Part of a small language model's weights.
Size: width 512, vocabulary 12078, 47.7M parameters.
Architecture: LayerNorm before each block, tied embeddings.
Training: a variant of SOAP for these matrices, 849M tokens, 4535 steps.
Each number is 128 + 32 x the weight over its row's rms, rounded and kept within 0 to 255. Layers, rows and columns count from 0. Numbers have three digits each. The size before them is the row's rms in percent of the matrix's.

# k: layer 4 attention key, 512x512, rms 0.0571, rows 180-200, columns 384-511
# q: layer 4 attention query, 512x512, rms 0.0649, rows 181-200, columns 384-511
# v: layer 4 attention value, 512x512, rms 0.0512, rows 160-191, columns 384-511
# o: layer 4 attention output (transposed), 512x512, rms 0.0705, rows 160-191, columns 384-511
k180 097:103058079164135106124122088196176101109060108103131136136137163147149167089173119147154103140123113142111099101133127101130168148116075176091181153161104164100114180158087152139090144050185074139129124157149119191107131186143147074103100116067109085108160159100067124147140120129072110050151178149126119129126144085143155096093164114160162113121150116114093119110125122194108135151080
q181 087:110080157133194111146109127128096144082163110160151095056069064181239098084129121112140135178161147138172178073145130162172133110107144158167097144117121092118158136129130125173109147185161121151167109128127148127136143091151155123195167114130213117101143055150087122083141125157145128122166125180162155138134125091151171162109100116126107156115184180165116094106184089121098133102130
k181 097:125143104126154166169084136063107146140129159152132116101081155142094114126104125115151116108156116099116190157070082089127130116190135087193118091087174082144158115115098139089153131140176179121132129126093156077165128105128110178125087153098168154153091122141195142103156138105145123171102165162157148066066112073138095129103123174136121133124147119146145079151178166077130107141130
q182 075:123146084111063144135139097111129175148135148119134148132052126071151134125139155196086152153135141121128161134181134125137099194165117177111123117089123237116090145152104092127140142126138162154159136112120154109118131097131195061109111126126168149150172120138135123114135118084127124173125064148142111164056045133135126126161099122120129151183101087075112140086175167109101125078142
k182 085:155109158113108088158137179105087148139144081108145105112053104065140124152116131076091096098095189107099106079178126153135150127128204076116100103119128088094163099141157116097183139167079107148117168128168117071201182100123119194143132134175150114206167139140137148134104119102141115168148076130103128098198140205082159143161108155108085103118108111095150167118108123068137162139116
q183 086:124098128135122050132111023111147134158148108139073072122085122136120163160123166141129129154094154121084134110133110091113126101131077161154131121147116085146130181105132141106104128130204198208135089169125143082155087096114154107138159148088141144167167125148143160163149133134154099126146165126126115046107081099104160205140121114150111107072170103136087139178144089132140130069171
k183 100:138099136097148107166174133158126139133054092099113103080052101146167128137171116144173093143046126142090132047103091111166141132131123127155111130163134068140106133136096142117111154108115117160127118196113121059091176141145093179108118163094101103188145143111133073111141080060135147190121160103140160132163161162102165140105129154088114128163169063122151127118121157141118164174120
q184 093:127172043103094184137140119131122093146151116087191145096146124147138169081140082141122135139069118162110087166170151171115138148084133086059105108128154168141138048145150116117159209131135090045103152103167125112064166158117126112120169179121092150079203169061094138145078120113130150208151088151042112180146105123101097116164170120134140113139121110093149109163123146117099132147113
k184 109:097165147171132036137143079142158179111129103139134165154113128096119095123104100094086156109152118076119065201184142157112118139101119139066142058081185142089132158141143151136104099190133142077139122134087178166117065129118158067078133094164118152125148144091085156131151112177095155074085053151118124071126121135093101138125122134143103121111120133126158109162079092089076102115103
q185 080:087055184156126056125124123136133131119115172176129093085096068083163088110101133119159139172117184110169137070165152154224100185170107181091119145096104140093129128128128097181096140179155165213145090148134143101129093124126185076121101121159229114171128145157154135092177110137107101163133122138156123103100113145109158167110101101150111138167156124143157087137150134090151129082172
k185 090:148107150089120128162115137101109136151109124148134084132111126101137125119098116130174100129062180175116107090119090111167148148169153105115072101126137089132135114118095121115186188156110145142060144130142131078179168102142080183102084122125169144184136071143134124068110129084162096166122186112126181095110148136081133112164130168099085088120117082099152131147155149072147130125165
q186 079:195142124133197142114142107127029115132132101151145139116061164096149135122129176137139114080121062118139234172137183101122160146109159113156095105103134175095160172090141109071187124126159099168155175117127154176100131104172110104118194170120144176104147137135143125080193106084097121139094076135096143129128143093129083142112095110134106154220147128166080091111124125148189161079090
k186 097:151119084095093176165162186110115107185144143139143165120077106123162117122132097119110137133139133136143190139085112126135122090126159092136092084114107104114164091139061113127156071159115160139116186071136124083151168103136098187133185163158180162166165219157170118137133084156109131189117097120146130145123091215119167142126128122095132121102109160182123082103099115076112174126164
q187 087:121132130112168125087123129157076144106154108169167110053129032153198121087106063077144119144097136144159195087153118168157098123100151117128107145167132101083211126154144108145165161145134068109143126122172162138153151132093213143194239120091186099066125113137071184124175085135087104155095152103124153165146083103120150122109150081141085114143171157106128046143178119166136151132151
k187 093:111099115193156132193088108151135117100130160159171139147136204148098127117133060154122092133145101115118183190074116136143142123158118117129137090103193126097115127155076145136135129118149114138098144172126160152194118126143137132117041144094155151156158133132113163106111117140121181146083208144113149088044108092136165130135104178140122115128142156161140084150112151058091077148125
q188 076:142118093147164180093103150141088127096103112110155140105094105098110111112106149143097110115089127147161138146183141135182109220109174123062097153042151229141130167136144082079189141141100135121124184093115147148063183125128122115073150135169144137086150133096190110085162134099112166162107075104077095184113129130147080089122095129122135136190124124101160105139132219108174173095120
k188 085:117091111136101131143125158099111111122175103127154190127130131103123122156120128087124128114107169148134125161162123145119127170100199143105122081123109150109139143155098101139138065204100159103120125078144124105140113098133125174110159133157213153150206156111137130147168109205107115108109082125128114158093112233135181156149110085113094119064112176157121099094070118062100161083138
q189 081:055136152124117117100103094082098119130145146172133141171059081115112099166139116130100141169125162151124042105178187135157099195128117177124111155152159117138164152121131123178110098142183135117082188089102109197103083150137160135163103128153126035188117123092178122139105169138136168160153102086145087164105099127111100139149166098132141128127165163140161065118104128119143160138120
k189 094:121182110082178139137090080098143132130132158166137087148138114090137120117134142122153149133210162217140136142161166106101162144099092132117145179126119135167150190101178101136125138125140079069177110096062127144134137131176151082089120180134090126132138099079080163106151101153154125102127142173218130127093186084175119113134090067163146136139125131108158086188167089134095125109079
q190 084:143147121125166131182128138114116151101158093130104090151178138207195134121167156112141119094168051135122182157115102130105155077089200141145145108154111113139130159106126144089131165099145124113181133166087133107171138083130085113136206095105078181048121114154093113134154113156142142084105116126151128130166163062132106134153120096160132143100122141101113148150137094187109110127134
k190 092:127130121190147125141161145104134132125087142101124157075125174196104142168176128123135180154113143045081229150052122132123116098146134111188162167161154114137141129088094134120128088114153141127142124216114128076091148161139106115093134131107123131125148193113201128123134086106155163167118125130107107121120118114148078166152115183094168191172173117140107110107119193171164107152120
q191 084:191148140127105146131176124145128141166160143096124171134134181138098161128095154147140075105136098091092114139064079084065121087117085098135127131092109137090117095174142094097127128100145135154136113130137137136157120122114112121071123146077049195132168147102056192136070127122114102108135165138123092066119147062108171120134156143150130090097120119103093173137089117143116059118135
k191 094:166123129166106100115193135121144182117113091129197149114101104130138155117114156125139123119124081129141062137124195101101122096191106130089186135111183195063071135168124145090123152123136129148094171165160154164156123124128149117076110140097123077141122219095114164118116101033126131162126089160130100111146107129083116095080133150173161152140137146133100133103135150125103120159112
v160 084:157120125158154155079124122184128120149135098085146174089115177128162139093084112132107142030123174189114125163126116128129125090152130180125137184136134154150122150147018103114150161173073086148140175088106132139174124130127136158156092178012132134130075140081118134046101135120149112116109128173113124118127080192157134163151114183126144058053096084185143139117142167097179128139103
o160 091:138165101138110134137134128113142199132131161141115095159113152094084133136158157151155071163133100097170135113154120112089104137111132093117152080117182125102123142141138149115101122068142154093121132151111181106090125143093149136101095139143134126135146148062156117166091141145167115171175092154068099148104103117117135094059143091165117200164137123102157141131086130071120159125124
v161 077:113109128097166132173180105127098064198127103105128110124120142152158130165189045156114109135123102141118088153152174123111169086159098080112153155102107118130063093144102170132141157098082124192159080093197058178105139146186098063118154135121083132133089189115130142106162125158142156126109154120124119181193105102120108132135136114141152106079117133144135125123086137097159127130142
o161 088:142102142146102088066050157188100147099090190111138097130121142074102113107124170093090153156121196124134145164137117169146112152081131186161137090139085139073154133138133080141127092154202099110066196114092220096112154119117116217122128119146146164160154110128125103138118148129175118153135137157154152124118101154139123116145108180124142184198125163105134164171105116120129128117120
v162 083:128100142061096157092112137146140125126131151166121126043092177162096135123172129111154095151212045104136180180125242171105180078115082108081128180171122176110162130140184169137129150100090146101131154159111124093111155094181161116188127083121121158124103163171138110130153118172124082160147200160116114133106122085137128189163126149080118079075131133076108149088179145029101067165120
o162 085:125121110140108117149136167113155140125143126117197088175139087119175156205123108131176174127067173145097097075158055100144084130149111095142136118094125128140120142145104073133116097195147118125138091113126152132152128180050088101093081149169110119126158130087116161130120119118135169162116065118154109127143115133132124129125176079188164154174094082126116095154136130231104134124112
v163 078:086164124144152082184152102143190115142107089125119091145138133111113154103105082139135094102224126173145180078148123136162081098132152131086097107075146181078101106110153192137107107151068157127102158152144110117147124088104132099182120136150119129126121088139174124112203178116135174186166086155111113160131206094151150127100092135127164128135175103125193084152161119107073195139163
o163 082:151080158154092165140113124109119173157105126149132182106085079151131138150096169132123167126018113076101055158070176139094170141152109165117135193168106110190111128137154113112140166093115122112151074152167117118124149130104108141083131159119082113076151125125104132140015094142169107121084117085170131102077132134107104114128123122126130102128098115110100141110110129129162051100101
v164 076:150157142085093138141113114109156148117127141196126091146123151141113120114149159143119103110151166166117124154127144157158144095124136140150109147112087134094081154096092174144084078132121090120092131117090191070132121130100107148117130122135118114060148170117095106161098145083157137146171057108113140124122165109136122149071063129104216132094149127092107118149153094073124129127159
o164 096:107115143154122142133157123126070125154116128098152161130143133137110119175073107115178163131113159074096062105144100086094106174155183155142130131118091148147164119160128078111159197155144142167141152114124148166211128130086114125139073114123161128115092098134092148071184126140106132088129155207137127160085143097110164078108221126141020124163129126148131129147117154172091121188112
v165 079:099137131109140127097149137202160103151113143106062148191081175145164081146146185111102156167155137125142151079115051130113125160167103130115108119115073169140112145164117149051090058140109099084147109134126115172131082212157088103112099145113130160145115053136101089082098119140116209128096119123154161178127069090162100153086185080089131112157124137155097064136123110111113112113092
o165 090:153120123141169125147119161093144170101076126128191127109154091092064133076091132167089094114087139129124122126166143119133130126156121155146162151119176135107121105076118149206162198067170155196152147150116128109124152087175180167105138136095104138156113134126083194161133162119120082118151100107118090128138175131097172118149098122171144145086155106156159188132139177122108087140123
v166 080:116122164105124123055164096164156121162123129150122141091139177139173092076125136116104155135140125102146206179074164137121107198148148162170137139127143135111156158146085128103118090143103137131154166114167182133125089071183108121124151175128088128110124137120160132209234189105109122111093070144098089134095143088148140120056133108083127150100079126119130137140143091175188135174064
o166 083:127082130128172167163121137139107161088161170133132143152110051158074157103130140109139097076117171140137067101192112137149173069137106090118147158094115153148098123096133086139173176137196111166137154115095090151128164212072118171130104126087134109138113140126102092037026099153123149171168211134196142184139132173100133173175096129171154131158213110162096117150101157095093100077138
v167 081:142118157106179137166135170062139122107098102109128118147125118113176186136138132131138129066199098079142144149143119103104173092203071188137164126162140124091102121132157092094099110172150111080067147166148114126120192125103063150134137125131069116160147131083106154138151143121152135134160044128156129187122119155128087159119138091166086112160107099095148118159138094087138138111123
o167 096:129173126143086088120159130127168169153134074195141108135122133145109085175075086119114105153128149154102061123071102135100113142069141127097119142187129090150086104149133187154147196076140151146165113122130120132149078193154170105141144125143133126127161115133081093170133075208108164090138167118091137038188179126123122153138157132070171111097179162125111118118160104162137101121156
v168 076:163092091059174084136138131070122098159166092166122130108148109069112122179141156162112087196113070137131158201189164089081149136158120129156165150097107094101133119106135139134044106109121144130134099061136085119117109124153077132060172146176113121106140126139126138143131113125098169100142183124104058116063157094124150145178141113149173088162128161145104101099148129167194108133165
o168 091:134172186160110145125153113159140127108116139100127149143080138132127178065103135117111154108159149054141144054102112166162142106110134140152136090159153148159146166119119128075199109094156093151169102143121175145174127126109187115171098124116160127138123069153102157117104120094130099101109088140151208208171119162116146066095141100112115165084140119135153124136122094173075137124145
v169 077:135139168170118066137098133076110100129127131125143159155118149164181084096074148147138211114109089084072081065136119139166082149104104149086095129131122154142130183142058123129103130119110124050134150062102152141090114170142141076139148120087145117101140129072123137098179145125150121196159131138096128133171109156144049159069141104189160053139152111145087109151157114161085081107142
o169 092:142144112108153229134158144131134127129141122138136124096135135091076150160165070096159094124111223164191207153159138103082127122170136132141159140138145094171133085128146134120142084120104118139081073081125110084135144094077115134114089139125070126142098146119141075187092146091118095110163114099130142104096121097123166117151127170073113140128139170106150148089121183105163195102131
v170 082:163076136177177161108139119119109117134137112221079130150125171064155138103138116086190097126091084084087082042120065137122190190096118147095115092117140128149098140158126100139058122106170025149134138089111112154155122119105124135130128222121112101110110127097149087133186125062069135150184042080142094119150150147130065157125093064152122129144136160182105096123129127131115113099112
o170 090:095203047091090071164145176104162096127136142018136122072122123180109097118097169129085152059123124143156156168163180110112082090186103085200168156102147138129142101081104178136175134195098175112135142148118139130112085157188119142124138069122150082166109115162085181123129163138109113085095195119105114123164150158137213128131172122123168125092157127116143162146109105147173136169130
v171 081:109143154151116163114135180122145156131144115147141097076194149112109153140142089136139148110113112069101103135159065121118130144129168107097166126143172123086097108182121101061193154154169122105086158082167195112181064097090114136161130130190104095109130091195126188180157100170077129133081060141119162108120116152075150139073118108100125059163102153134109134143139136150104136152137
o171 087:120098122089091081109150108127128147202101139130124139185074094140152117129104146111140102136136202137149138128137188140145122154130104172163080174122111079176181167114120135167115115150099179155124106125085081188153136105164156153152148163067164154153191164081127080086085120101156163123171189147157160130122162153146116129200116093127110189110126106150127113128170087113158105120149
v172 082:120092135066075129126112109055125167119156060116152043118142102132090170168135131169157121103166150152177106157126174151117121082135123094116139247181132113125137103087139133132089123146140200105109159113133112083146130112060139131232154048064116142170125163093099130121109111161103143146140111130127161114063111191139154117104086126129128141143123108101157172117115089119137112086138
o172 082:123178134142137099153120188210118068119097166194140182100116133140140121171111154038090105176101159126070094096114096124165139152109154164158050075145102160162106197156109083132155172127111074119100110130100136130117084131161130116111138177165164173105124143137158112124136126102200100068101083160107056128149115121127132174125215128120146103113147105054104075124157148125129177198115
v173 081:084112130135121116168166085142162114088079096192140151127083109128175124163134177084114138152134101151094146152131115102113161102144107115122142149119133200077113150108155122073064133124162153179192119168128150107103079156141098119124115175074137089165157124130114085130122095138141118170161075133146128121120059113099171130101080138139149110181123142098149079186206153121168137116131
o173 088:182163126145131124099149103169130116175105132075134129146133129119090120089053064126091129121082149119126075089158132142107081173131108113136133124122153095176154128154132129160172123133104087102089127099099149143138112146110179146129142087192149138083060101123123174114160118110170138082125136102096142162147186102141121101172195187153107133067134182112147159066090199069124115132095
v174 079:161155155160174132105151146129124101141133158119093134147171116066174134135147119116167197124107174132128079153115097081136119075144041152137139059150123126110094043137149169130153171131103124109140136119150162160095174153144205113116135155098131106124114150136144123101171175144124105177103067099173106129108118148162083130151113136145093126121138082168169088121079135134155128082121
o174 084:076101080104103137086131157099140168118099149065159114123146134128087221071130136139134064113156103153151167132144102143139058111091133050077104169094124145159193162110111102157137093146152145102086128143130116109160136110075110162140148118130109097127109087165122096183148107113130145093145200138112087118151131144122107114138126125135159126130109187088084160112139135080114152159148
v175 079:164109195139106114127108129145080093089150135100080100147161115090092176113149154154096122178137092133159110130145134080110077121119034086116144131156147127129103098125114150074155099158113127142139140165136145128054109136188080164148157097086161138196139150108171118128128184173200158108097190179144146099202132178187116132162170126154058161141072160099121150063120093116055078129165
o175 088:070126074131171175098159138160130114181073103155227100123076108183136117142116144121131108130131146124117133122110157187159166097127199145092063144111150104120188116138139102163133151107142110113094115170081096079171164136093135116130101169170119139090127067112115099087101117081128055171134090102101130183091123108039117132089123132100205133103149125173151117182138177138121161107111
v176 084:130125175132146110133125119151130093127118104131056136135127053122094161122131135130121094091100152105129132130109125093125102120167084146151108167132161097099127176133139146150085145103186099138117043107126107132188170187121085100149137141143132117149153096143160153140161141134071158102069105102062138124121116095110165121114125159133084170167066096182112186135172137174156077117122
o176 091:111164091085145141092130127136115126129130119107196143161140217135145070086165130131075161168187143123162141115140157142126199110064143097127123061163109194114108086157144143100123140123084133112163171115137081061110057050093147148103113131113151140105129112107173098140067152146162125136175182169195139145122078160101112166128132125105193097150181135157150115074070096071122178136138
v177 081:125136140138149095122127080144172152187114148157158132149128139160100241148104107105140150112084128140153130126116161164094171120132128161129096067104120127141135137150140119112134131117126168114160168079158175123183164138119155111173149133019104156119146171091061100072129139111108103161088073176077095160114095098173122159139149150159176147112169136165167144156102204106145083106084
o177 093:154121133089119103128139169095120127098132088118129118101140106097145045104140178112094095175135126114121087083162098102116110142180114131132082182175141152146115086144146148143130116089111071132096127111104121095082138124147082143052086109187206160155108139186199139196124124130153105119201195119177138114147168155056137105119120056095125097166148124125130142165146102101072133194168
v178 077:181090114120117127175049188080164145168096169149181154145123184159107189126134137162108069153124112153136151134130129148092145114094161170094169063157064152178175080175124136158099160135108148146150150096157099127141104129141167189167155130166181094123061100104157073088093183177124138136110081163121112124100122115112148125100196073149124060126109127160132133120074094108132126141061
o178 082:124135114135186149143133096143164088093138098069090100146156102110129114148114119089134140095113185098115099077147100109150134147167117118115096221124182088097072141144065060116176138117134131091112145181086070136132130120084124090118108114040069126156165171150101130154145114110140133127124161119148103164129133079135103102134062130150106166093130132008117124074187172174138114169176
v179 081:100145107205085181122173137128082198117144140106117146128122089109163174184113158091108091170214125097125152142121161142144178113099131137090131120090096187124140129136150119142100146133115115115098071044164096113112114123130115110138111075121122178127182107188173179147139146108064221106168161074102114125135068166147169198126154114117124146103097147136103097097161079129116131050074
o179 088:150127127099114076069074181114120081143086144119149133214148156135137097090154092149126142113099121139115098108118110124136116174099157145187097115138106067161097160134123129152155087088185171109141121154110143106142142139103064134140122157141185129109067107137124083126147082166156078127101103099098075137206153124110076127146104099141128112194155154128119087176114098093187102144158
v180 085:150130124161077167187156118135116156164117099123167161150112111155089168155206160099148129189194092057069113137094098111187131148062115102109102156162170147160107124108176112110122130148127173127081171062125175109111139113106091133207184111145159146167143132187168123083126114186083132113093157088141139069077162115141169133105158133064158078129121099091085162182142154081114132108148
o180 085:083099113130114085086106152141173113137104155170132118037109124127132097126092037144139145075066184226146121139138125142065124135169124152148123132133103080098136153195089121144123098114120131141155064170120119116134128120124166111100098131156122136085135063097143157194125148081154139153132101121133137112179064126085117151165117098189100152104113167078141070095136078156145151141099
v181 081:102181130139156149095080124147090110080103117116122107138100149142128174130079107153128160098163161153091154072138146036162114099080132085107082090148181143097143166105128158108136144101150106110120103174147142098110181082119118178083158142113100168141085151131131099135096079124158180162127093127117119183115141144106173158112147111125155141104122106094171134169124178136062113100086
o181 090:157085104142125143158142117090151120171077194109141169138128111089138133112199114116102109103111136101142091118111129200080141145203128167170081152084104150117144111114133134179137156090087153129119156129095149122176101118176145075160060159119128102084125101111120149040175164138120072119105116113091150098119040115121085129118087158130106105137163086203118126122149084112193126144167
v182 080:112110137112106164124115114122119151138108145130133161137140135121154114107153138107135127072132142113116090100125104109130150076182148194118124108067095125116162114163117091124110176092122142123174123153155148130153203144101124122169113126114131089141143136077117163109181131137183117090164124180089140159132077133202101113136122077160169098123132131129164098203131096095150144125144
o182 097:155155149152110144146121155092113115103154111075173106074133098135112184160097125158102150176110113091114176199192161115097118151150141082106137178107135149166116129130105111157197091157127108114114174074117132125069114116158111096032163129147069163075076163135137067107115130084146145177112113098152107159139131113109123148163134180090047130159110126130137158116113174110109130165095
v183 077:142119111152095083178118143120162115092130095095145148120151114175130106117109096134157109101120114164141147128129084135106128122151123081103103046174154141102139116074148137195173178168115115083077084168163102133107163157194108124132108091148126124207109147145104090009074089161094143185180172138131027134177090151174106092098154117115079178122144168125136184108129090119157140070144
o183 093:165160161104113181092154098143119094144102153099113148179168140130145170132175119124070073135127113150091111128120138099134106106122111180181137167082080151185112150218067130078138104058145142171160137115105159125148122081108113158161134112115065136065163146108174137201174151140184137066109112139105181113118140127107076162107142157176123045134099102122126109109111165095108119198069
v184 077:088091139073195135098098139085141096117124094171100180085089106142147100084145156128094138165153160111150115141121048094103094173175124043143122132049209164146107181110124088119133123124169189086179102102149113148162152148081142072128102170123094161073149120126101139173105089083129143094145143113118153200022158114119144084124125153117152112164162118170109117167153098097112114133117
o184 100:163153120175091133113183127131109171126165154144108107180170143172107144143104124128139131123114098093131154141122195143130120110112141186118097110139054098086212083132151176167151141117133043113122158154129168089125080134156144181131116080140109097150107111128135143146142149135100100151138103141149082111140134134137148120165138111120097155080061140107113148151086126100094128139136
v185 078:159190089139131154139090097066111161147130121136191153105141132111140107114081119094127131140165152147147124162122159100156077140175127146115157155082096159060147117133166153082115131081109165108139181085133146094147171085101145128103120083103168128115118204117126124127108093120132174147140135181058122128054079187176188114123083160149207171077154099063130092157116090152121135115110
o185 085:119098132133077150098143116205164109109084143152118107155133112118113138147181182155133125164076089119095123097122097135099148119137092109145128158150120052145094132100096111147133114173156080096119117147156108145111108192157104181146099136087068089117137108110155138140091152102144038129117125047153093183101062148118088151148150106112110094118070147190121167166107179113158096137162
v186 081:151136133138128121048128162210129141127157077096166111141146142143154146123190154163136111167134150098177187115113124159131115189086107121103135121140159115112102113137115157161162089116189137143131062121143106155166090101115161121145121164107119136148131147205146128082130113142127118132084156127097154041140137041106143094123163134046085121137122172146171120116092136148149134145149
o186 094:103132134147094139181166117096084142150132209127100159136145117071113133105055149112106116101153113117094109191097157129156106079131165174140117110167129148156118140121126160115125129127109126073118203169068169097130152122139099137157155067138126120074096109101175107138097140079186162100140105141194094182148099218154099137140087100248118094083156117157084113129183106162116132118136
v187 083:141174140168100148131106162108088163143184177131122141085136164161113141168155128115183123120093081180077110127094126155074162141119098184113126123128116090154180143145177105148184151163087120122108156169082148144049121173129118105156130055095094105150163144079100101167136124150112101158049139160148135094146082198118120111141130170123096059149050117117138146116121165163116156083137
o187 087:156069137078107110154148118137132028115065080079142106168123096108188135188140136120128143122160151114127170142153195132171079134147128078139127098117114171147140140148120125149064119104172170096156073089189152099154132083103171167122158133197114092129104108151222128041095101147143138114192120111075106162122166108150147158105123145111147201166174150105126150110149107067146116135103
v188 077:094148097099129177077092132136113133146147117132084094151124149181098177094188123134127097110112110069201116134074106201174079112092146104111105108131100173122154151121135093140087072162155104113102101155155141173102077099133163063148124082120105121129133123102117106048140117085126173112170116108131142049139120124098137109102187109098107134085165108078089133146115138161101109137123
o188 087:120106166093123078146145158139151173071115183112163106103123107122144113137120122098117172144138192176088138098215149075126148121131141135168096179102179146104119103163133159141156180178075148155133145067077124144134171149086091214104102152163163173109090081159184154188096115153108100141070152140142079185146146106117110125126086142126104164162086155194152146107175138097154121146140
v189 081:140123138136084125125091138154093091158074156153103167152107097121109139140074162160180144135097134093222134122127095190147122086115137101188125123140117111130121132080139134193105143089184146171123119085094137132144126093153147122120126141097098133082118053109097130137123189157086121169118122017127108187156133136110136133060193117145073078154153167108145146122127148157168062120150
o189 085:134165118093130103171152122130100166095129147072111111130150135129118172126169085147111085113160167169106186173127106125083199130150122149113125130136152102150146102176121129087115093139045130109173143123161110141118116171094141132166155162185134117131143152132137121165135122044126186081125112181135174091091122138115108079149082142114179214171086082177122141095089075098106171183114
v190 076:121127124075120187136098151154208141097115055060097126118116134140150167122119152091156117127113159105136123136109141144145106192140106129116173155113090107072168130119172067110222098121172127152141167202130118128154122087138100138100116150205127135157138117168102145141133106149148142086134148159133128100113095137169203131129152133124102201095081105101122135164144122065102143095126
o190 088:191106151190138091137085124080041094170129167178125130128128144143174075126136123159083128153153097139125111178151151113105143039105132106155128103084160170163147153142080131168072169091081132108138102103085184149089098161046095100115155108109131081129136124130159127097103105149127155142163072084139119147129143116094050119117075083116162125165155120143129111150127117153182101161119
v191 078:044126103154111133174087163094096135138097131098160121152086136143110119122115163106134139107171088134117070126121141072155061038121087121159117096110110144097135141096185137111098163140097161133139071097113122077156136088132110077048115137108123154117198082146117122090074153087107172093129123117167087137177151146134093094049160132147073127133116170108194091091102141086174120162099
o191 081:177188155164172133061086103166134121110101062129125178092118099080128110121107137152119121155111194116098167113097114124123199178159157123159127156166116127167171157137121196156164081126151111099108170190151089116112136120120166140171108147128169088103039174146129098138161132168142065144112111129115136120092103097154152109144119130099177116125097096131070148127135145175099148067155
q192 119:130160115109089174111124178062132081187139186110096118168121132153157217085226096094077166152113098130158163086143150181100129168155204110142120133117153121159171136171130125178089069115162145115138146119129107096146121137109158135149136154141160124138133158136171143149140124153064178118077121062095081149098088094155136128086104108143154134206128181113079117091089089150183056056166
k192 088:090133203157097192117120150057150077112095147141120132133218116129124140160132096146123101131120123162107167116091156131126206138154164107122152183124120164131137159121111128145103118079096076159124120101122154138123144157150103152091132156102137130088110133133159142148122175110110110097143101155176101124096120156112199094170123115127087112167166115187110100134055111110108130095086
q193 110:151094100118110123144082162172163112096097141134136137144110161158126114151115112104155121145167147121061100147117187140127165201060140133129101113146169183150142108140101137089170085113080136110186175153084112123092088183116141120113074134103130155135145149143105086137110115151100072089122130097151088142167102176120137107145152117106145097067157103181201143113206159123104174194122
k193 101:107056145084119070154183064161164117103147131112140143144076156138137115067174149088143112119058156064116105122128079124104157140109131181199130105170194140133186102150111129155117122155124146085150124087175113089141081118102168207161108116154115190132161141121152168179140057131175145119166176103122133141168162147114114123143111032132161142152104123129116216077148120151138091138150
q194 125:144143096132151119131126216167159073120113143120149081193119056084165144109148116133120083121103199136126161134134186076125127118159104125168099102155079072160069140158103160114134090143127058201095079115087141136112067151098176134077142138148134063205146183076121165123095128178146145129134161133136159152095104125143083103163120076139099210107134176088097147110131100160121079185131
k194 125:080115165173117103120088130131120121128070123109104153186033175090122128145158131046128114157104130090096191124137159137130136136139083164146140093143112139128111145154128129131126180176112123130109118105103168155165102124135179144152115157167118157149115150081102168160123126111140151080150139144104144137092156131123109184166142084146113094141059135141087201114154084139133105100142
q195 118:134137077152049121137137145088130147119091145135121117169125121124149120150125172127206082148125140118107177067141184158148147084120122128146131093100141158149118163124162106152073109125137132136134144174093115169127156134072113152164096133135136118119139123147194169117177163181133101074144125150099048188167103110087185118164105134134160166148117164110098087146064097146147070092116
k195 120:111065108142134121150097104139051121208166141082096137133153133141152110119170173058173114116098157098124146131122130110148090120100155111095193081111116219117145107106161123091091082147094135156157105099147111142151128133102152125151119082127163098129168132100171130131090132168131100100180132136104109195130142095118177180147102134179124147099059104087142120112156097138101141156104
q196 132:108125139116130162192053112072136115116130101154175117097118120173064084112121138084097240148155114120087101111165122222134126170120108122125147115196204215160128122135137130083099190141224139133144118099179106157146147145166116120196151134124145134092156121119113097154165105142124117154082092119172141142143146146076116157096112081084120141137078115107119116100132117123074066140180
k196 108:130135069156123094118147084162134093103148080162101149077048157144130091124133100153127158111199125098130074110097057169121134098168143185159147102126148081158168084181137120127104155118142171143112136137112135171133079119119120152239180110152107185148107069139115127157155136166107130180095121136090137038180109104101129165103143118071149134110124143034176174116133141128129150156117
q197 128:150054195118107128083098179095131126159145122126143183147146164158112176156141063108120153159130185175128129106114124127136134122119139107102055174084076111102178196156098142172154108165068191147123147054105114112124109094182111110106142145156149131106134083128164204185126134056094160074112109070082216161144110143086095153145187169126132126112174169151116117189095117107178190097116
k197 102:133089111130127083168162093135194125143151155180167205113078206170108115123177136181127146105083122086123099114102118137119156114130163129165100093140174109103120108162111065136127121132102054126151164128144129085093118158155171173182103128141104103116118097196078103202153119135091110165121122088142193119169135167073077124100140146164135141116151124068103113117165084096174142134174
q198 142:127150128126095144096142113156118116105115164109105123185125142154161182129163185181110100109147165143163221107070178138179067103118155092147093173117127091173122133137090140144108120134156194214157152131097148145104147125160152147133144120121178166117105115106123140104119124156095167074117158097096136135093125131162102120123109184120147099128133199139132088156097153135122066123166
k198 090:140128104171110154091144115201112139120197130136114123158005162173142130115152115178148206096126106085135108129167134114179027070092152075173143078119104046126134108114130196145121121159190101131091116192085127122147087118119114118154119145138150101124112155115126107111115081135120163119131133130083138140104134068183173166085126135169149092087112158099154124104223156135088148096093
q199 119:131180134117126158123119182065122143174124098143112157159139116122120122162168102109134184118138107171171146110112121142129173144153120102152161141094146102121178150160066092172077135116148126166123149106146132160120121103131099119168141173139112143127125098169184158136083112139121123140118087103144094162118101113159163127118110137097150134160073122075112136176044076115167102079191
k199 123:150118158161142120140141123077132068144149102134094124094149132170102080132114133117100195117153123090110188116079124158137148166078144095122138118107095124156140152141107104106106152104097129166098135122094123206104144164157142207120145123113111181101097082148186115104099189118137140144182120176110145115130185143086127091133126167138141137176164096107099081160123110045153106081121
q200 130:111155125100191091149120123160167147053115123133149051117120115139180087058105162141172109078163101055086094082168123130110115071130157102126209117143173122153097050112199135114126109116132125048132107223204106140124149132123154129134134120103098085160141125141135131091151132182154077160114137148133037086160114153130126118127092133224131144104109120078118184114144154129124128178099
k200 106:136157175115187136083036171066130103111124138105139088108216100089123146114083163097092065113126181117130172120137137102078173107138127165056160119102114226123125176064126141103116168148086177123128117069150138189120173154096152116107172080128132174130149151100190178126096149090102095107138153139147090122173116149119137132151090114164138194144110111141105114126040111179120130151098